config.toml
num_attention_heads = 2
num_key_value_heads = 2
head_dim = 128
intermediate_size = 2048
tie_word_embeddings = false
init = "orth"
init_std_up = 0.0307
optimizer = "muon"
learning_rate = 0.0044
warmup_steps = 200
schedule = "cos"
batch_tokens = [32768, 65536, 131072, 262144]
train_tokens = 903400000
Each number is 500 + 25 x the weight over its row's rms, rounded and kept within 0 to 999. Layers, rows and columns count from 0. Numbers have three digits each. The size before them is the row's rms in percent of the matrix's.

# layer 14 MLP down (transposed), 2048x512, rms 0.0142, rows 454-508, columns 0-127
106:504517473537476487490516541490534501472495493493528464509535493540520486524533486517511507492510521475462519545490540495513491516543475527501523509477479473461512498501483477487553499520535498479479443474511500510508468491483469491452524528526466493457494545484483513476496538459538518511461487504495520504514491494458487518516509484522490478451480512481498511482495527473535490553478
107:493566488495469531471560492459488510542475458480529457501476480502511527516497530476507500486557525460494448485510532518487499469505543539505493480491502530473532494497491497528514507523486517507503517502527465514532493489559506474503533496512536479487509543453469470490470485503488511518486456485509496497495542508529489529513455515549550531486468477490549465444487490486509477515522
115:537509496508505464527483551521503504498463509489529518468520515504493521484489532525487539507511512450481517531502490508460551521481539513440513485475558455537518542493528495500488525476506473506507458471513515516495497512504508514543523544482522486468465483491498494519458516501525520522510484533476533479487493532505484455486521504481520495497539476534486517504491512472482450525471
101:530494501523523510484489485528480460491467513520505446521465501522500543513478523530534529470493549522536560541502454513498464508517486527490537546523463486459491503516490472508516499476503522493518509478506493520488464454502537493479523498538516487508503461537487523485520538500510492477497489521468507465513514517505511504482491481501510512516513473483495555489474530516447531507522
101:518498504488495516497468500498539508513457535533530463502443499479472464527501542514497473492523461518502456509524478529488506488511524567518523501554459453547495481488506490505511541459534469467500435496485500531460514511522529483487505497557538515469515540513498513489445494446486470452519481482496483452524503484488473465487489500509537525518484494488501462547486473526473523486495
109:530512487516523499482499464504487487459502505506506496503513503532496492502470492497472487498490459526550513554481444517535501472557498500472457526493492556495504511505496510517486482530534496503504555496505515514524490499475482531481528509549510479544504515520479539492502455531496492513437495479456465478531464504541546463524485495518529501515517497478527422481473511488492523467475
090:450503524493541504484513536528485492540491536494534474485490489512531476516506498495482489487512511485481489483470523510480475557510553468575483496517488495488487515500481475564493510475479502533495502498486501475517460474464501463501469503484563535469509501506514484486531479540514503476493495484510458480481497444455460480461504491484454503516500501543452453528520453532485440494538
101:528521543506532544443474469534498499501494514503549516530468412503475517506450533503513493510484512489463494438531499497452499497518449493508529504531512513524489451493472502494480521481519526503515492500522498526511520489511489518456487524511496549465527505493510506507482495502527499498517518529433486464489528504569495482503490499479525485498503454485478520516557529470503507496487
101:530530518505495541502496519496483469456499473500452543509501486513484502499510517547499452498500526530455487478512481521508487503477474537497514479541467503488513501521477470481498514527500440448470488452504479521519495513515495501535509529546476457483491474429477498490491513447479441456494493466475527486492504477502525479502514516486464512497501508473542530528482498484515554452523
106:531445514414526475491474505515515501504494479493512531500499469498555494525492493508494468492503501532499480516501449465459514509506455511466497517505482455525463510495483470534522508511464502482523543520525520465513516533493463491509520472512472469516519496507521528478515443518527470515570485531509521484456501511472506524486529475492534470467503479488459485556511506491518457511503
097:454472469508522491527484516493497481464542470488490484496526526535517493538550533528530495473538485441502488467539507498506504530522504491488505547481471468457517518533471492527476480513492491480467493503479506494501492469477487524468494504526467463539467496475492496491530509501490539480512515458516477465486491529513516520513475508500517478536452492462500480470530499494502526471516
105:474468495547504486460473523499486478516504501544540507487508498484477457454464488496504513486484531494465550495493508476481543495519471518512448508535492566532491525515520528474492491525507446466479505486502535503501518464487484479519452492486505515468480467515477455527485549507535532483520457503489510492505511500506487487529515501503493489486493512517522481475486528476459555494513
106:529495492515519509521495486484516517514488519447512510483517507502495446470519509504533497536469500466459539505531484525526503463514506482506476502496475455425523474519509500501542532502485493488489467487497557470502520515526514506486504515514501519506513519472528529544507525510472523534484494506519505525524491528505518500492513507541459506524505521468522523534490511457517499483551
103:529498546528516548505479448516528516526471496505529450495538476530515488507445499512529481498486544539551506499532548510512522457489477532525524506476471483490484537498546485497493555507496475523467479505485528502543533483501495483513508483479510508494482475470481468521446464484506510486513464484503483475487494524476486556542520544559541524505474487499507513514494503514508448440531
100:492492499516515519502540534501513560502510507499533491474485494482421487515531504523528486480502531475508512462454559508475483538452473505560514523516481514491502482470515484520485477486456521497495486480508461530518507487481501478506467514500475481543505489522520488523501467506492495547526487481489476519515517477511502556510525490516469483528502474542528472512481533549498520508505
076:524519516493487444506528455498486450498522553555536520495518528482528509488518508491529469511485514502474501504504482506515524511524481502495504501484483465475523509501498546512466518514483492489519481464497482516505484487455559472526491492493524506524511443509528428485460487553502494461530497542510507480515461504491491453467495467493522490540556500480526499480482504464505526469522
107:484465460474518421515471458525514539533484501511491512512527488514470517485477507491482530487493527491498527499494462487534502539524491487480505510499473487486501507482520504507506509505472505571524497501550513532496454529457517494462522482463520525528501496477483486492544493543485502481493478496539496527463521521511481501521465502466506497483487519492505486491522506507466563487485
108:517545494512521481507489506471500483528485505506500488472518494509502509506520495473456498513493524533541508501518439468494467515519518496500525449518476503488498460493527527518510514508483453474514466468507489489502476505514505470510535452522500505493484531517495498496502484515514522457517520481491526479477479517480521476524494501492538512528509520541460483483485474527507471520490
094:520472547525480462516534531447490487500483476475489508500494468497510474503505508495490514480522485501496533473508508507478544498497492479463543496470444518475522428511505465515535479505502505541471467476512511510511466488512525501518465462575479508496505525510535528586484497524545535537525455463501501477529482500434506505494528515510484559465551475533537482490534470487503517481488
102:474470466504545519508511472506513489515497482501499484501493481500508471495521526496469496452491490495533507468478453528485515510538522478478517496492469486486489495494533511483494463497514505518518508529473540533568448514480459497494500518539554504486466502512470506516491502492539490488521513502501526564549517565495484508474482541493534508473491536464492487493543520543476492487515
112:493498540515492502502492498516479506489561524496498516498487506515482475463497538502475526549513555502499465486465499521523512509504463485521530488478500470504540501513481463489475481523488538493503465506460518523473444502472529550465528494534508477519466519568558442486584476475494509508545493466485492494468486498489461479477491458491493472494485508462512515502515512533519530517511
116:443512489510510480478528480545503471499509466492467504553530509487501519522475498482444520514490479504501538512463440432460458493548499545518535485540519511495495523501509505481507502494471534493487498419485500511479523442472494509560467557542495492461510468494477513539517492457471539513489492489491515470508453481493481526502510556472504554506492516497530513479478502522471508552541
097:498485512501512462452528460499465543466527526501505502452504454503488487512504492528464533526504489497443491479509444516513513481520483508464513452474494526480533527490512497480449522477542536467573569482532476509465540484499509503459486465528495556510448494479522479511488495468444513533507509510504481517526508480490542539457507491494502444485494489467551507494482430500485491493511
095:484483481468533512489502532530488484490497460521501527458487503481524491523533511500471518518493484513562474529477519474490498505471487532456538505504486469517472532494490522511514558507520503543485456502473528534499529529543463483504522480485464473487464475528509476487466483454500534492471444527570492472468474510537508516497532442499504488531468507434520470483510505524468461504496
106:499544526523494505501490543484510497497526484503478480484500479513513492538490472539513472543485493512503476544514499500464503517508511493484528476476518517490495511498506545541498442513492507482513466461509512507492475493455477541546517474541486503526463497503517453480482549502470476505499501481483519497507498436505515530476477530491484520525459484478551498493492520485514504462475
096:577507488496506501521498482504518450539479473510505467508471478551490522505482495545501505504502518471497546504488513521473524502484508512496474521504478503499501541513510495515497515462533473490476526540502489513506498512519491493514509483503522498512498514468469473498500477559489532470454491495489482520537546496494492504463492500450512462541581513524507474462454503508500507495499
116:480454478464495493489538482430492541427478469525531468510504545494463522503485500509549501461517458483534504512504455465523495515495491501508522498500505530531496499508491493552499568475493488498475485501480518468500505478509532516517477461538455468524458484494544494501533506521462512478538478481514479487510509493497462504563542508478504462465529503512503471491491497506483477495484
094:466501505532479524480550466481495509533496488548504498506478470489488517502530490532464481497506486474470507461489520522475468488499501471502486474539540497529523516473516551522469465515508503539494500510505488477520477445520516483482487512517517527509496480506498533499470506505462480497541475463512524527497455492491479491461519487467489522478525502531538504511488449502501469534510
087:464434521491471484515483548519500489531522476460508489501461486465496495490469524519482509499514501489520483489472520476496514518500473494448532504498468513532523526504520518543515526529490472452501477546534507542494483460496504496492525515500490475475489488495468471474474500469526493512475529516523501529492457474461470517466495488501495467528485479528531488521476487530477527546519
093:477557498459469475535485508513463506472468512460487505515505523490511482475432466455521507480485500477507497501493461466542511531501456507496462524513549526495510534500480508544462527556486501480504492494501539476477511522494487499488488492512535510480491465506480484479512536484459484460475463468525503466508470440492454509506492493462545477499495450533509509464484509477461522452509
099:468493478459477522471470491503477526527512504498522510484499532512483488525447533459510520475549516496525489492508511504493510476527451508499509511506531519496484485488522463533509508490450425488465511534504514527502478485435500492528519495499524539478452481528476533481532497509475518525493515480517519544461512532534501535502472515509492479527473482505509470500473451496520495509511
103:513482483510515490450512452499470472496493475510460488527547486499504489518464530494499528491481498513508492481441505533481508493489523464441507507517547509496486533506489513514548504480530501495507502498521467503545480504498532494516533498500489499506551505518511540480507523517480479498516507501464466496499489485533490497501481532493543498514491472507529527488526517527520449495541
098:480487513535496502520490483488489457504494474484483478510508470558482471457480513482499511485521505480484519444483515524501492506524468530536439512475545501484493545546501519501486501483537470488495499529525534507514500485481481510558499507477481522543493471475484532544536462523508469499485477494507440499512478483495502493452526516489497508519507450475546468475497499489469488496541
092:504464523509495520488477474485467489464506469549533499502447530501496482505500480539496476490511524468544498461513509497473483511471508498506490513513479509522480476467521486479517501497501502507506503514464479501472486540515488478506519444502522510540516480460475538458536525517533506527505479500536511503510524510457532495495506522485479495541480499513469501476503475507528481496500
102:512473518541537552509504513507501464542505507479495510507530509454597521463488527536465499480504520531490529460480503504533535527459540503517497535523494431527485480472512470486510489485518496534551497480477489508552532515535504511546477523512487498471507536484570513499475497468448433499479538487505535502436522532511483527500517521525468507466515500538490499514511532533505465503486
097:495526498528473473513531509530482494489494457533542508465518481499520546490515493496537478491472484545501478507480464521515554485510507460530513499502533518505541494455451481544533499522480523483531552505482475495506478498508535471472527494494502506474503493514489474498485512505470539481506453473475511474467534490473490539511515505509509493498514509494500548476475504549465512499540
121:412535477512489469510473489488520455453492481510498482514519535485495497483497462486521488497527497508520483513531483500507521453515514436496518469489508509508519484466490517506518504470499520507501552493490458520498495438505493450548459521532503481466502549462502483486498530501518528534457509484452516450528495502503552497521489488506510549454531535551492534494488526498532475495478
105:498521485498515520509512533481494502457472518532506529486530521476533487500474460486498513515472517493519484522518479497524510457519519521497533499527525453486494486500503525463471469480473528506499490515514461503500454559482516522494495487472528523503491508483531499474533476456488448482526484501502485489469477455496478489505528462481529532465503498491483483506518552455512519487488
094:478459486515519556509504519473501562501528487516547539470532459487497493487485544502528484456536510514481477523518497508489487516478532500479525504474518496494521510453444557469497496519492488491527488479491551543524490476508497506489537519532487479512472501514449529493519484483538514532477488482482510490523489495539459512478491494500535534515521480475516479547437481502501448520465
093:501508500490501483524454496521492502517512512440481525506509504489473516477538496498486459441465482527500494464472495522478481480498482525479499486510524512473507516521518467520490481549533481455505506505505506495506524479524515522485454516467482548472534450476500507528515539523515468518469494456514523519504504497522517508420467468479454534488534497516495489511518455496443488493513
096:458495509483505483506507529482466536484479520503492461500461466559487488509487476504503499504487538553576515514513504537487496514459507490512516496497514462440498490483502458503547499496500537469492503514498523500487531495437509470519453520489519522513506497521500496482474512506497536473504486494471516512492485462480470502514541497434507507515467509513506501501538506491488500493469
098:528514455542495467545534482530459474517463497521492511478517485513500452485507473470561481534545520550522499491507493500462480494471509517515498494495512499475484489465494507517551476486472512499502516512500487463477507466511512490507481505463494463506501522490486500484493477509487483527528525514496518523501484492513540520527505488530514466531502491481533480520479474532520496505511
107:489505530541482501507450517487462464495505521509514515474528519479448519518497473522467488528530528481500560497486461491445512495510566470439502504479489514521462469473538478518518520491493509472515491508485505520468531531510515494469505511530509485508501523542482506501563503474501500522483530491475501489483512542545530524466518499492479478494549482484483495504555524504513495493454
108:505477555497486484456473509474489547530534534511525546538501477448493527567509489501485490500489492508517475522482529553456496508495514497498489494517508507526456503511536531505512484500540534491480494447534486508525513541515544517504495528532468520532451510497456480502518484514548498493464533514477508477492520499520526517470470489506527499507523476475528492489503490486504498493520
109:514511496518485497523503496526492516532492568495518515499467479479536501472527463488470528452518491559502512525489514458478482525511502513498520523517464496487504509541474503488530551502528548551492527477498528510487505523519517525520513502504508502505468486533522489509499529473509495495490515502482488443476509521480474499463498458493520509487478526482505516508495493469513524547462
098:465570495482538521513513485488517491481521491546481485498493536456464488489500499508507450533521499525503477502508475498507460516506558483516488469491527474454481526461491465468534524471512502527500491493505517509518460444467511528519492455504530478489527495517492508519492526532505506473519463522569508494560526510460497528489496498479509503474487486483505498498527514542469470501503
108:527471531501559529505501517533485463491436492509509492498492505492483506502468484494514515538457490487518511512491528507475535491522547510536531472496521483499519501509486490514517474466514495528487522531518516498515515478474496501447508476503496522471524518480475463520520546480512502498558520510494496506501507467476493511523525469497478500532483523523534525510484461481520463487487
111:475574534504515508483529519531497496482535500446482502528562530533541499506423535503485521478496457479515492477483529480549565487505501522482511474476468516488438511515477517512531511477498510486501472507497542459514532511473528488491515435439471553544490482500473521469582480488473489426461519510525518521465488526445481495504478487498549546483487488492505515519536512503486503546476
107:471529492517509483532492513475523486523466538459505496552484472486490532513491499502511495480442480519527502484479488509495545516530505497461523515501470489481491526510496477488534505498511475498488492532502479493486489510473498492524480512514513522467507513450520492467477482475528550504438491474501559488442500533524532501460507500492506513444504485471495553499528488490498460523522
097:447540469511486537543491495518502480512485499494513522486487505495503524453540478520519457513502541493521470500504506493494526491510483520510502517476448496511476484513506530462452477507487523539496458493507474489545494539478489532509545490503488467465478525487505495527444438442488499479511476497537501502524483474501500488498472511462490536491570473490499529474537496518460486513426
101:518528530483488492501506492472520477501493474519476495499489511521501519511481462528507496528451511481500545500467488490487557491487468489525495535529461528475547496468488501461544512474488554501489521483512504477499474481516500488491536476497481528479496468491526505512490544524472513487541466487489514498502466514506522527486530482466543458446515521489491572461493534473500518465486
104:494507486544514550509524495498469493459473524501506502504467494455526543504491466455487520497589524538510517512490534482497463531529515491520479534500541509493494525525514528513503536534525504531486443507494511513476520485448501488523489491471493457480537538497490527486474561493485504465505501482490522468497488557453452489549471521487507561528484501495501484510493488522482482500474
109:492497507468513493500521489510504528532478433447524496505535483517514491498518496561502472501537487512480512526540518435494501514511460460506506503497502502515519483488496524518504490523507492501489537480505487492476536511503512506484518514456486528498513507497485523506479502492507474552494525466532542487475554476538472502556491502508478546425500511511490452542532511457540532524475
097:483478527520499479443503492472483528491507511465516465514502492491472529507540475478532517521482449518513482488475567492462495540481500518504491527508532472536517518478498483515501518497483497489476493441521545490499495457509505510492483510509513493491490487522464486463476524490513523524495526504506461477529525490516459431497526515524530452460467465511508534490486488485474517486457
106:519512490511519508545505514518505451500462505498496514514514478498519529507517491506542435514504477508499527519534543504540483474531480468511501526533507470489517492487514505472499518492486527516497506469529477476496497456450557524466477531496509528484509494464499487485502515476537503462529516568486501492512512482504452434466480545472517482490492524517510526519471504448496507513512
# layer 14 MLP up, 2048x512, rms 0.0578, rows 455-508, columns 0-127
096:461496506478497520548528499479520519483484529491496505496553516505463470511487514487476500466519536472476499496474502523483476498437495450457488481501528449473508460536475489467499513496508474490488554460515442522502464551513496482477477487492508489521482483461503486517491511470483493517509480451524520509482514489468488517503485555473545462522509524483471464500502518518500505524541
109:494494530496494529496505513533496491502461528465505503511533472524509548516510485515513494475496494502481503518500516486468527521473498525470512486470524494553518515469493505497491478531510497480514507492479498471495493483511497531524455450484526446535478503506482522497514436491531528554530507511502510515460572489469522485497506531522421507515510493530456512525460480503495544513489
098:506445550518501520483479499479495469511524459453469463488515505511491513498472494535483476520550503507509545547453484479452503486515510531507513504504554479494489481488504507531519514521500509505527463494504487508534490527517525478526503488491539475528484495506486521503507501497523549523501551523491506465504518486472545514459542509458489484512551481519538540469499538521504490513524
088:465550508506479506514486479501482458462480559525491511499504518430475537490501505453512503478529488545515473481469514514492490396509546540490518518508500447499486487533479467477467511480486507474526499505500450503507521491485526525489502500509492517473494486500482546437539464506535516493519502498459503505484504516463517465493538534520513503496495474495501483499479440510477513472487
103:487480500449514510504503490508515489485486467484514527461492505506488501502518516525486480520500490472466511501503455543498498511504491510538489476534538479509483523529495540446513474471475526493477478459475457517494496513481528518468503507452491501517495449493546493524473538511465521465503453495521517468507522516473528552486503484448506515496516501505498538513489482455546496513517
103:490470498530493499484508509507466535506498570498474514494451511523474491464505491489527508467480542529486489500527551506556498502485515478510521494514517505526529499473516481494480509449503525504496466496476473495494478520506512448512503499508522499510509535491475508538486503502491495524494522543485484505548479576488515503506502523479511473527486510446477551480478542460535502530493
098:472450505487518530473506489519521468521518512512553497510501467508532517484497482508483471499470509498541501475512490490476444495480481474512467489474535527489478511468530509526500547463549503531503479483488476512502463503531506493464461514507499490478517524509463411465479535478522489525485445515511504455506481493478513518525499474501485525464508442462437462503517485457501488556523
104:505510507508506513512524529509530457511499502502501496526495514491516498483445465556503498503480513498458454494541490521481494520505473514510487533505471485473517508509459490547501531493518471488485474489513521505539492468496475473479477494535454516551482484480501511479516511468475473463532505516450502521470499575457492507526497517518496506474543509488491481480484502527500537525503
109:564480494486525485475514501469502507559465471502515511475486495562515501509530485507511490495515505504508524536560469491500493521456456518521495506474468521494477530516474478494510475498489500481512510516472499460494458500504490504548474539504493503465536539511504489504486489522510525460495501501450503521494489490539488521534505516498482525516531477494488508503499468518496457527483
096:482493515492500496502492469515472509509501430510505474477510510475516490434473537533459531479483558516466489459466504482545467483461521513512489506495499484461494514509513538477453507523498487481464513475510492462498502473523477493480485467520490516554476463513504483529504461461466493507550470505576493512494447528469500486490490484506477472509519491511461510497508479482510465515483
109:519492505555497511484480510462520475546491461491473489496500475508421542499503515472516498509493475491514474474449458504456480455488512532494505519491483492535524467527465483533486485549466488519487508502497505464478484516455513502517462508506478500564523499532500523499492496502515517528545468528534496501455525476505484468498531545471492482507468496476475512473455465497499485505508
108:481483509500474505459495470476527493468491501473460470493495493484502525502570467490525514480500544507484519529490473544504485498496518484479477520504526524462506540511492519485492527528525472472503542509559472520512523516482539512506516474501444457482456516491519492538469534524539524508502495529497470520504535548529474542504491498427474529516469481522539509463516525470478507506508
100:445478483530460469506488478512482480462510499513480491478510533464493508469487453499467513549518508553488526481452524501461510513490504507490506472520516504512516519522521532506504523502533495470499503497478472481535485544490473550472524513463515489486444515481505510492514474509457509503496496549445484537484463487507472520479522514511529511545501504535508557493506459509519484500521
094:499489496443508513538454486495486505458503491511497484488484493501494492533504477531467488474480529562497490496501513518524513538543521547499516458479484488516484482499478482482520508547478533509483510468503498505544504516498509501504511473499473486475452516500468524482499496504491508503538495477546489527479524479501546466520513528527487516509546433464527496518537514508500500544523
080:489518457489509519504462531488513510472548476474501522479510529531508513468469467486502521523493463505505506478467514473512514473521459471542514511481516491501534477487499460500519469536521510484522515517499447507493485482486502460481484506470504481505528476523462549511526513484483502502518508516538485456463489499517497516509498501496488559507448458495499531513548511525487497508476
113:501486498526490520508487481465488485502489494523523525551519515518479488497509531505515459498508489471506535535492491478538473474520458527484444508514494526509532496523537478552540482511506553515508514506514514504546497512483468499493475474567516532468519463519503479452464504513469557507484476488440528483475511523543480494491506517572475491501531494531466511491492508481491502518483
100:526514501503524440552476499455527480485493492490527514493511528488510454477523500552481468491547481549528518495504514511515483473526486494541504472485525508458491483532461509505512510443501511468529495462490451514508506463541505484526495488491455503534454529528516504522479465487518480467543492492548520529524438486484568477510473508462493464483556515509489520494514461491460501469491
101:509487506531533485479525520528499507552539494493491482516495495494513509517544510476518524490475503492424512495488525451464497461477491473478496491541489510487520515494497438495539518471500503519467510514531512518494497509548495486519473482493511492507487504492478498503483501500498478506481537521513515444475496569458471522495471518484473496497494553477499464473505483487491517534528
090:495480456493474462500507526516503469469492519530547525433518506488491501476515484524514514475496500524506505469519475513502501526499499502502476495488521494469496531483519509472460509506494518489509484503477515448486535484531473523482508474495479478555488520468525487496456525486486522487486462527534530487480503482481532504495500491493482472500487523528490547493503527501490484516482
126:482446482509542536484490481510499490502503498522493502514555527477512496516473516580479531483568532512498466467488486522505462480481504526513490502483472525489504523537481511516524482528503533487569511486487502529491481452520456484464502527497455529541473542517502500517465506532499518496494487508480507520499523495531488501486518459521469490513497498506507490486477499483518521483503
111:506485513490497508552474485522510456537533443508459479498505520549500511483490502527525486463488479460531490472504482466532548547539473524535521478512521498486480497507454486479502492423507477502507535479445455524478537537489478542487470501473503487502443458516558519523512482515491455564536471512499488469493460531487517479503533513475511475521526517501502524448473490478523504497465
094:474489503482497450518497473480430536494527483485502535504512522511496550478513525491540502529491486492482480458531538470489504495505464485539486521529468451561505549470525490512517554487501495504488506555475487492491507498512467509503463512482482545479500502463493566528468477502509463455485541504492483500502512520464461449489490465525506505481544509524516518475535498522498497504488
100:470546497543498501543519540490459475514461546503540527508518520521512452546518530475488513482506471520471488478541500533486528493447495480483576479494500513466425488486503452471499498515527496536480505491450486476522537495499495489510519500521514478466510480494493497441519483485518510524515508497488452517532540492524521497459502475528488521529509531469483507490502480460487514473486
111:475506501536459446562478502502450544487518483475518541480496510424515546501531486556523505498485502460498480509507539469479488525487476480505573484452514499479455518496444491497523488491490504526476519491501493501500507495472500493516501502461531523495538517516492519491507518483516509491501500507536499484515500493499492516487519491480487442485498500504460510500515473475527525502479
095:446561483508526519493457487503509491529573506510475528525539483497513547512512513487495453478550491479488495498492506474533484438505525469486502496516463513499533519494477499479494509479516498498465472507505516509517548478468506534499490444474529507470483495482510548455542487490532471520548511523509509519495548472482509564465499505487525510467467497521493480520509495549527473488462
112:541482504499495528484492525497460531457494484506510505492476489522470552495463471453515526500525517499513492508534541513489511477504457531537473507505454517537517525507497503481474482523498485457468510479503507516513505463557464481474532466484499422534483523500522477516522516516462470512544484519530494522509529511470487483518467507517507518509485488488499508481473501483496498542464
095:501455474515507482546493514541475501547437505479503517469460482495473567518540501478512520486454519478511491513516542444537497521491510526540461459487509490515474513468504478529484495529503496503473486463516487504494503452488533460530511504499499513507488479511531528542507508484481475512544491506486458548542524469477544466518510507527481465449480492495497503510501482433485519487491
088:476479510460502486505478520462459500532498511485484534498484531506438480509519537505507517549507530509510507560463498526537529555525505504534481545462536521485525547511501511461468485493528440496499504502499482432467480480510500507423507479513515499482513487475508509536524481489494478512548466471496493512486490526501486525448504527463484476506495549544511463494466487451508505494487
099:471491469453527465505479527500468489496470531516478478499489484517554501453481504508525498510512524449518544509508476480535483495539482504495504499486527480494479477515510516519469530506484502517512472492475513461546508518460471492547482542484480507474498485494521559478512506497500543519481503507496513508505532449539531493478534443475503505490485488489534552506530484472478497488524
098:536501483496553477535482502509495473467466526481503536501479498505508494541509528422540487494510506487492515455488462511514450500477451553492494482474520476507496530504502526478464504498455532505537487451459508434469493455522487485499485530512528513562491512502514513492499535490487482491478479468531511538483464493498493528511522532451489512473474511495490511487502548521489484472499
099:478543539516523493497508492528484512499511522488503474501503522508495497485494476454521526487498582518484532514498454492508523473486487461479497455504464493463536517512486525511515522518543528538493524487516492501512528520519451448497477484528485521504508510469506474504494501520469498502490498487484478566521501475448475491511548491520481507459493498451513542479527456466472479513536
106:507489484506558511480531504523471524499471483486514477499477489485502497499473497537528511497517505489461538473474535510523466498506486527495466510471520479521488477496458534483507475467485498478515475523518542482504504491455478535523457558506473456522486507517473526512509499491514520523491512479502487488522511495491477493467520448488466491506508413500501499481483497459509523525522
096:501550492529452467481523487505470522505500509495483481496520464535499536459503546460529516535465477507454532501496494528549478465506501511487511493502493451487525494508487492532488510462509497502500534493517542524535533479456466512449452510463502489502486529527502469532460530423489460460453491489483504489511564435490462463511526464509512487449521480461526492511504570502511479495475
095:528526510468519502515488485513514515455533539477503528500478505539470494524494441474486488532460492491511474531496476519512484483509473506521516472470501510480522529548497498529477505494491478511520528523512519522459449473500534473506554518510448516500514469511453478524516475510486546501508493533479503515519471506485495496535505493462475539490520510518474523508495486445524499506511
099:502516511529460528499520506520448510465483491511505528482506510474511556492446493478483509486496481504493526523517495476470485500512499504545533462541501520515522438524469483506547514522498466515504503490487495484522503467481446514486539501478460473489484484525499480480491465520482462484483490592515509482474520529502465534527528502473528531500495496479471555527525464523503508468526
107:489519519488524408541514539473500459485501505513502505448476499547485481469465527511501494494502505530520504511476499510517536520467549505468468475514510494544534505510476471508477509515491481460533479506501488493502519486504494508509461523519495467514502533500496471487517497518473507555506489513505452492512469523516504492469500504489505529474480506521501538512443492490541481503464
110:519512536487526546481515549525475488500535505483489453488494499476533543547485534553516445477472507527587489550487494480524467542480519499490498539504485463499523483476492502504507522520517489536521499490490519506535517511500533510491459483492531446514513474534476520491487516469536486518470466494506524518458487502466478490514502499503473472515502516456468529538583478494496480503495
093:505493495515491468537489455476528525547505481500462500541506471497492474499498482489507490532579499473486463524500488552515529467544530533542483512543500496535507475498494524531478487520495506448499487496532469487537546545459496507489496484482478524487524495540535485506515518485493491499510522515536522531521508511488498497525506499529426492517535472485413511496501521484538503483527
095:469494498508502477475532532533556454523474491454445512499496516495483479490516499460531510505526465480481504484480467497502492508491524480480473520502513503495512512438503497481483497487517495465519531503479493523463509513546526458481475499470472451516534489537534526472499479480524490502512472448488501479507477509497502475496480563508511529502489535468509506523517490503513510497488
094:448476529530484484523507505494490503518479496474512492550485516474487521507515493492488480484503471503515523491508501534480516513539482500481496449456553536490523538483513513455554528513505529497519483513492476507503505518508526484515491493510477460528515503523512521486521513449491442541525503535504484507500510532569485460449469444527503497461509476531461490472462504492510495497520
105:561506563482500480509479473474531484531491490504477462507509477494465535479446469462500511513525506514542535511493512461528458491488511488521479461473505479470509485541529498492535539508488538489502523512556499476505516478491527508469536519451499486488463504515439466538495508524441521487540499522476504460454467510494445483520525519435501462511521489484465470506511474495495520501539
107:502503508462534524520524481519475498557509469488487540482472519457472454487471491494514442507495499527517501453536525506531531483512522508544499512501505489477493466507502487472558535520500494463526497476512510520474467488482493535441532499459485539541507503532512457497526504490469495469513466532526534476509500497496518518453523491547499481554546513501512515453484454523510517533458
105:508541487434499511513560506513463515491497517502530485500497494464462479508514508508523464486449499494497530530508460503486457506473516488503487506500508498548499490486454540486469526492510523540504504521489460482485507503484538518524508488437566493470513492493550503477489504496495505525469440514511500495525499522523481491471503499527557518493515502511508532492479516537505495508503
105:512467546485489469478489481518513525453472496479533509505469528563502482493478487493511520497479495478456511510535486494510510479495465494464480522469467507508475491500506472530512504495485503527457514520527509457494497527500439457513458470516507500501488529486509488476519489533513473514511476495466487481513501555481470504510520530541469481512507513513513498457503524544552490539526
107:534515462502470535506512498491531500494530464495515517497499527507490532533499488480494477499507491476503530489520498439474488507515549494512508528488498472513536505472544533473502501505519440531499540540496470521474507545539517506519470462519495501510530490514500524513491472504507488517507473512481467476489486496495466517505475480525491492459458534482510503478531517523450494522561
101:544517479491506523504498535525460538547500541507499509542512534435511515491537510527460481439480471478542512499530502462486498543519500494496498516514530522548517466499486486476532544506528481503493484444482499529495526493540496497494497470543449482535513487488514518489507550508502561531515499544481483529528497508487527503479513506491507468518506482468490472437478520511522515505481
116:487449482457482469484512516481476488457499504443521521482511521551510547493499498515506523527512510521532482500444512522512538525477517498502517491509484541509514511537522535483526541466518518495496446550463511513506530512467539577440475507504496491462499472516527501501524484496477489489482531530517515517521497491438491489494517487492507474507491476499511527560517486502541482494530
103:458515556492525438508456439506511488520473490498502543504495453484447474509502474523492532484497499472516499448512518516527524507470468497481519471491506473475524486489540506520503504488487510489517511452500483483470532493495504520502489490503499487470492468512505510507551525455534512533529491519505512497546511447466497518481461504517496497528549520468526519510522476514478482454525
098:528502457501469460470485485489491522492505502484485481479526487481475513477519466538502494536499525515537465521512489540495529473538552526500489469514541472499474524474486468526513497540485514497508495539454514512482480524490529556539549464479511481471503514425494528509524508545508483541490502505485480524466484488457553518472511532484506501513513477488491490489507484492515517497466
099:523505523529506451510484550513512537535490456519482488492465490530509494479507454489461513517510493511449519484494451469529534460517510527554517496497498520499536496464509455512543487459507498482491528498511510467503496521460487462527473521481478479520492518483498502496504514539504499475489504490494515528469465450508501475487530510514535508483459502502502488474478481538475559534499
097:468486488525511497488481505535514503513522507501533519516510494511496481481494528513454457497467508471515477509482521478473497450473494524564502482522467530507528449478518554500545524517470484504516560483551485469499485501515540498520489544486551517526491492493522448514494494499506494510509520523509475485495455492508485526486499509475507479497555511507523461507513504497503468518483
100:509533489508480518508460463491479495507484459553472495488465467535475534458500529493524477524522472500437457513518493479501529492458476527513487527492497465523501488468524489473489493465475531527516502493489484503541525419536491454498462477441486511493445463482472484492502505478539496477513497489502544513471466495486491499511509463446462464514507502500492491484492474524518463485507
109:529478493535441493482482483498496479522520539513477478487501488491517482497500499510487487492479501532485531473459507473512526470478507481508476489466551511510496497468525515562517500497519472503472500531490554489500516490501534484505489497477518487532493479489504517477508478460481499485472519472478514484542505482507518492513482548451542486541530467510517486495526501490458502473474
105:538508500505506467580531541540463502510476480482488460504515505500505525505529450498548527551497510495523471479476471525536497502477474492541496484542492514481531527447551520489492471480487519518500468491478487477508494511423551511484483505490477494496518482453514501507525515481481461488538500526537487500472462494450498477505504537463487505484528524538520478476515445526498487525536